Weights of a small transformer language model.
Architecture: LayerNorm before each block, untied embeddings, attention and MLP in parallel.
Training: a variant of Muon for these matrices, 643M tokens, 10031 steps.
Each number is 500 + 25 x the weight over its row's rms, rounded and kept within 0 to 999. Layers, rows and columns count from 0. Numbers have three digits each. The size before them is the row's rms in percent of the matrix's.

# q: layer 6 attention query, 512x512, rms 0.0118, rows 427-447, columns 384-511
# k: layer 6 attention key, 512x512, rms 0.0122, rows 427-447, columns 384-511
# v: layer 6 attention value, 512x512, rms 0.0106, rows 384-387, columns 384-511
# o: layer 6 attention output (transposed), 512x512, rms 0.0201, rows 384-386, columns 384-511
q427 140:481500514549424520509516512479522498498464498521464495482491471541492500502489535451498508500521527484488471506506536522507505463528506500507479511507498456526505452547474464494485476522442512477441484517516521512492512491458505520521494521448532498488488506488503557485492515545495549488511482473451497503510495483484486485530520527531497517512501494448535459540570553533537530498518
k427 139:465473497493533504474486549504513488474509531539512475507518463552516517504516474480516523503470565496484497503535541523550497517470471517490443473505543541509521464510500500495530484533495558493515508513503536470448439531513502539526477504493493542464512525495515491487519452483521483508502471526554483521507470503505531507482510479508525512488461551483496464492513544489518527541490
q428 143:477551517523503493525507531509481462490505514478488470471464539531469470500494512533459511503500491447523494496433490518484509441484517498494521469455467463530465523506521489533505519521482489520516529446457518473505509511506517499468492485517483516507492509530494507475476476502520496434444514514510469485502516513484478500524500460513492509503504491497466482439541509489507486518523
k428 142:476503484512502518512471525482498483537466501431504475471498514505528466519497508506498468493493478503496498468515433513490538460513467515516477478487496468526493420514503473525485468522495532488514510464490509499501489512471505510436501452483501538530518471497523450481476489517515506456520528508435468499489522474524509504519476535474506503506490524456521503526528509499520533527497
q429 137:488493528491500493507523514517531531517472478480528483504478508493512502525513513508509509502460525500485460456485512480534463544516525539502501515474468562467480571509449486489484566475466463445484473500455455475452519473523503463507483523474512490499531502513485486530510476551493481543519544531526456511515465540521500516523497447479503494504489492482488501493535446552511464569511
k429 140:492495520486472509534479524485510463498518490513483450474467414482506527506527468475478485514527520446517533498474492517542486526519496543503503507560518493485495535512436485446476530492538446501555502529498514520481515492538536451486530486495506503510492536503555461526485470518560488514452505501549527477486519479501548507481514502456496480529499515475459489454478470496487507467510
q430 146:463463517463489488534506506471498532469484499501486497503469519500479490564515495516523510559491505502499535517456490485522460493423482504499502518499498516502530501491499510519484505518537507501530500541472512505565507515526481504493492518491519451496482497489503511519459484454451493475435495473478486460515503474517497487524468477480490510479501518517521512502531456476529510498493
k430 144:511499505531497491466535453482510519469466552479467485506507516491460529498453507505480506516559514494490453449516487487515522466488447472519462504515495490550506505516519526522500458480524491500478505493492471548524514508488486457534477519466491506536501468528539482486496507483499510480502502488466516502511468512512516492554511518508439542493550509477514488458500478523470497481514
q431 144:516496479479489527518487532478496526481463496507521537537540507462519439499491489470489505512509549549478497479477488548496483476533486484526502495476499536499485529474498476480448515499494489515496509512517507528508533496552494504484526528495513506526535497487502518532503497481478537522554531507485494541480513505481464506541537502455557521506510512501492532462502548476533492523460
k431 144:480525505506495538509486527500505514526505446506518468501517499471522478509521480495466478495541505518510508499482479517488466499496483504550484522559530479535469516493502511486485500534516481492525547503512501506498482532517504485506551494500473549515504521470515497515492502480516476476508462428511476509485498528484504528535534514537516463545498451493468487480437552471484509503486
q432 142:572494472503519535515507524513482513518491500483490495504512524503532490482494478496492484476484504435542492514493492494478498468492501553577497516520552514481475525538485520490498519486470464476425516504476530511505489518487486509425519534517495481435454471526486564517492445530475495512480500487490520506508491534484484482501491478509478466507525482509508499510487492450467493473491
k432 143:504529496533498512486501502496512517499496485483479455491512511517511533508496504484507478488509503491524457500503487477503489503511492549548432525529496545528481513514491492509490537478499476469496512518511529519469515509555472548460444490508480532434515458481525506465520520496512508470468510498488454524483520501496498505486503502490442503480502512477512522502481474494505540480483
q433 139:531511483493514499490479529460494496513517452487517520482553447517527460489501479511506497496532477491509458506503522476511503515485496484528520477488497522499514518496475437505526494496520477476509463544462491494518490494506551476492488504490528496496504510472507515486470496512510547471497455491534489494506479466527496496496506497482525515524497489508506534478463485426500494481495
k433 138:485517492463470475515504514492477511471493482536518506501493478557552474468500519470473480493546501498549510506502507490471494495475477524540489437477490552498516508540528500524487517503538485508472447490485469504491467498483550510523489504482543521495479491507522506493477489508468493491549464514463476541474507515531491455490479525445542522480479506462527523507531460502524488532503
q434 144:503485519478529457522457471484489475452471534466477517463516482480475493465474520491464506520519490474491534442491484498519521528519521509467482585426507484536554545510519498500468520530468463461505480509486534506502540486471552457496498493542518513502473508478514525498503532472517489479543477495470511484484537490464504477533513512533508495507495509491504543522542501505507576518490
k434 142:480479474518475467548441489496516499476447531497513530531469522468473484509501498496528528515538524503498554486509477513502503470495469578480532498496500519522544462507517458539488526506524494503479506447525464505505504502470510473543486495519464509460525470487510537491536479476477538490489506492474516519495502475466472517511527490528501487497480513456491521519546499493470512494487
q435 148:508493463522507521509536542544522471455539488482532487505509584479473485547510488499526520503496513548475474483496508503474492500524482528465518490474496582515507493502487480513475480539504516543484526494488482496501513487482469471468490511504519497527492494494501471488466500539479522520486484499501466503507517496500471469471518528510527529517463469489521456488525464479477457504511
k435 148:490469497510524472457519518529497517524521513483545493526503475506481495481479535463495501527505515548526454478499473493484511492476513512493506481468466480524479532538447502487551484535495518505487525496503480454513522515546499467522477483536507485518481513487539500482472478537483488529501487467525538504496498500517506486482512495500548508494486453539514548453496497514483541554475
q436 141:476464490462475479515535457516488523478523480479480522528497537536490514469513531471556493499519461487492467484518502528490502515505527490516507524518491471480498475483489508510504517483493512499469457486495460530459493515500501516504447504476466494448495448530506506505523476534478454483505525540466540498497512494496488476474472494481498498480431511495561460503538465483508511559458
k436 142:469469514522507527537492520525498520489449458452487471504527522513509499508500506480533527510488530553492445475520488538473529538502517473496505511498475476479473476516484499487488530482564414481504506510474494488490445526537496505507518500503465459482523489475485525505517474532536478524485503540471506463513502537508492547491455517521501471539480495502476493500501484486517508499480
q437 143:531515498522468492508497516492490473507491496477482466523510508500507492486500495461522486512539521493515503474523484507500446411502490476462506525485482466524487499449504495527502539518509460467494528495451489474527515509516520571502484567501501490501472466507495454472505555452480507496493521485489502478489469521466487491506516491464501491514542488484516539474493572492509533490477
k437 141:531520449520530510523490490472452501507445549472469475489484473511500470468478491507489503504483513514463530536494492522514460428495526511505471460459500482501499484496531466532475514480518504477484512514476482516519523517493518502509565464548470499479491483464469465500503555521488514515498518539482504514483544490470478460492501501557485483511473526467485494525519505551502501480516
q438 141:539518513503528500517539488535499535513500499499499441511481505499488490509495455548574533465521500493509472492490486518469511537481488547527500501505490528504526513474530475537489498507520538508542505506485520509515491475479524510502523479498499480459532499463477487514523523505538490452508468508489450511474518542491495463521488497492472477458520443517497515478487508532484472547500
k438 141:509465516529474524519514498503492492474526468509518485472527442495481497484428523473519477517524560514517496506462491494513541497515489508502501498481494484460563497500490528519521483482514516497539504497502561545455522490476494512489508476508529486476543500494473471500496470493484513526542507509505536512497533453500544492555490491490432462495523500472497540520530487519487506501498
q439 143:532488522473549479525499526481483515490483453479455493469534475486501530459455524459520509519493484472524495477474494500515499492508538484533509482531490504524482513501525520485507462511500498481462507498575521460541509514504483497488484508488524492526523514496508466493524470511438475509547477529524457454535478484502499506512541501466517507462537523479466499463550475518455520503483
k439 146:531502529505547481477545519516516519507470448508468501532486499495494481499513496544503499447462497447474491470502490497457487481509492521489508487514508522557467495514483523456509465502482512545515512486543534550522477527492536509482505490516512484522453543526497492483512497497525515524486550510529489493494541481507531532510550516510537501502503539451505495482515524518488482496522
q440 144:488504519494468509514498546491524536510492462466509483518463540523435493503455467459473483480525541460521487535482496494494471513517499494472510466482518502488510562521455526526497492515504544502512489485511550451512480483469514466514509474517513484464483477460477517512531487519534466457502539483504469504499532504508510522467530484526510494483475504493484487515498494503524526511531
k440 144:480481538514512533464489492462512517508487465493504508471445532491497514514534475472479537443522502514510487491527542464497464475502515509539524520517525521475523519495512519501487521477487555534484499485520461516468487524452471485505477491550473454525505516476499540495470533477518474478522483457510467447464452501478506498523469486485489480509509509515519494491527490492571511478503
q441 132:470541488483489508489518511484493491543532527482507490516524515484500541495497526503531523529496497532431527516499458476495515533483534491527477515531473505480506500499490530502503514503511519525464465544468507493465502490515507516455502510481508485498547485487512474509495487530513483475503542457508475520452487520498465502496486485472498486470499467453514552534515475492515541544512
k441 134:511519489463481496503510452467461503501490458498508508482479497506557503508499528541518458518547497522484503502467518515486514529502537515483532503522465524528535511513454493476552523527485526493464541480480517492486493521526462501489494511502483483544438507475501506494487511442423517499493585499519471539474500525476491494496530516517472507488470502475526521524496488517487534482496
q442 141:478499491553496497463490460500481509458492482523502489499531553471488560484494480510502492515496505494503490497511484514491499499505482500548529510543533505505524475464515490490477486539475475486460507458496446530514514495534504504503499480512514498545493518518510492480498502543513478471490513510531526489503492502520494498500461509496518475467535481480542501425476503556491520499505
k442 140:487509507511494457476483514479458501462525521518493510518512493532493524489513528491549517528467461511533460527458473461484507486497493472511509525503505543514511517495517499523472497463500511490479488541503485492488482476576500487516467542508517517487481466491489479519482522542510474484484513525456504539527491514527520504464480487515524459505516529515486518514490490513519520498436
q443 139:489546474532509489487490493522522530497473510501528515526506498485465550534488517500472506505467508479497473497508500524507488515531510519538496497526513482485506438493474515515521520533530510492439466488470475502437515507500527505526551492478438503467476488507491479525530459558524481480500549496497527490481525498530529502514525502533499523523555499442570489469446477484508484452512
k443 138:486495485516517505513516504492517483477462551561508509507502521501504529488546524486499537468446501506458480502436503515521492468499546513512499457516533489508497477463496455518504510463482508519525482525490511490489515501522482554550466505508476469440471478491528465544453506516443521522472490478483486468470495519479488515506515506510487485497498503515514547480493487498499546496486
q444 143:526496542490513486484444529534494504463490515530493481494511449500508431473532519490509524488496530501471493531490482502495508483446517495527484526503506483515478522499523527464469498503520477482579510496530513575450503525514503516486495503522506514442512466514506474502482468493550500476458507528505539515488480542481473484499535501501503472514512549454468502521483509477518472485528
k444 142:552505519499501477503473530517460483486509489540519542502504478478439507503491474510511512501537554482521473527492517537462480505517486481499505488494501494503503536482506508486490519508491505525528504452506485515515483479478542501515493480493483508512479552486535456477473512488460506507492497524441489495453492485480451478523509491519473489493478519471485499507473507526495517546515
q445 136:457474496534535486483509525509510529496502475495462480514517481517497520464511501467487480520487543503471534509513497547494489498421447489471474479547492488493497545447465498519475504488503513504508529519491505485499569503500449517515531530499486509515537486468484535496492501495521529495531502465461534551493506481491560461465532453516495534481472522498486523480495505501535513501469
k445 138:496500500505529533471508514534539484531528513558474494487486488534537482510499490488491503493514537502510513514498555496483490477508471482563514509504507502480466530480487532481468528487512524483478527506471463500497519487525525494484517519481470499501481504456507527481450506478458495509491507501475509467524508509515528455464467482498443496522497504543496495514476551479533464523460
q446 145:425536486530463529511508495491506504496507483541527530518517482503510493489491470511484456486511500496495513520503470479550539500516484517480476494481506562506529490538492514478462478462468460494510513464544515533553496463517469441476532480497532520476535500497503487502438528496474500503481515509502480478474444533524442496540511510517526487492557494518425468504483512485510494506538
k446 146:500504481515526500450451492490495486525445502472486524546530520472457514495523463491474508510463496503556509494474502485505489522471510541493502517550507483523539476516512450530504490437470495521490523494489506447483437507509489457498534519493494480512496486519507519504535495482479526506514502497488469499495475455498518473522515509504514522453546508432518478473481504542512489512490
q447 147:492493511506490501519501505518514474502504558497543459528518463507510560506505482478485516512477530494488512478516531499474500497516510523506489529556489531488490459468491491477474450470521498496481524471523509464544495498476483520485531476545578474512515448507500509505503521506506493444501558518482466482484443479479515518528469514467487484491499487535486483540496480468510501470475
k447 145:482462498486546482496505453471509497470503530521492477515522490522505503461505523494475531532529522524488467496540473451495466478502545466502467520504479509524528490470505521531536475478489488500462520477506484521471520526531487504535528501538500510516474527471500509499490553511505528468519499521484501512486460489474503520493516485473505481522513486454508487544464504507479467525532
v384 115:486486455442518513518460465495518457508513469504507497501449519541469501497442509480502517539497492511522520454522494454535491515500534460513520484490511521515463489544524494515475558496530490507486496481476501485440506531539497506492500479499504482452508480520480488509498455532488494459484479465487507478515519520500510512502506495428516532519503486478518472504451472473532481502523
o384 115:454494480528537523475532534483531500524476513514489521493520474479482489476535483506474483469545500563494509490502474524504516490482482486528479506516435508480507493520535517498520472423477526517524492591489497526496492494485512510485524521490480492476477524491497512493467489507506515496494507462546515510483491496451485518466508466508496516521504492499478480485489547461527484556502
v385 114:521494492489496524493527482452498504527448502519506498520497454492522498501516507522504508520465545501521487501495515515462476450514542526492466492474532519494443508506471539499527522485490497505525517494508499486482497515507499472511440461537520536490535486509549494477518479539540536485519504496502526482512522463502482547463507523458489486542469494526531462461516493530550517461463
o385 115:456500519487519489537469485495489487463467492483460494474482492519499507499520534480484471478479479547532483495493502483498503493487474494515566478514517502497474517519527487495516455526494478484444532493496524512467520543529513500515529532565514457517559512486494485489448525515456452513518509492500535510506483498512519497511518480498549483464480517509526525532499508486502502515437
v386 113:507498504509536508517468507517514474481520488482529481482529510474518492499466447491498516495458486517516542504469511487475484506505460514477532519491515487501504537492488491466489516512500498529501491543524523502517505486471484503541538519456508489494519515555470510533509517498476533478539503523507478462498535496472535518517548507510484520552495496553535481505511451498500510456493
o386 115:510519512498472514483482487461516517500496522494481488490545501535522492484537473514552447520507539452487506480530485534534472507522551489512485520507474495537498476506523492500519501480500508481453515537477419485526516452483476505544519509524492521509483475472532525536508498491532501486489524507475502541475540462498518490506494513581496483522516521472471484502463521526481506524521
v387 117:477533503525461514463513501499506464495467557463491456502492501519450519572515482482539477461460487499509491458524486512509479482531502510475501501545520492490502516523512493498504499503498522450502518545533480548467495530507486496473529497479531469510515533486464478472493475474511512511499495506494454486466526523539490492503455466478513501510508517505534445491455547474509502509456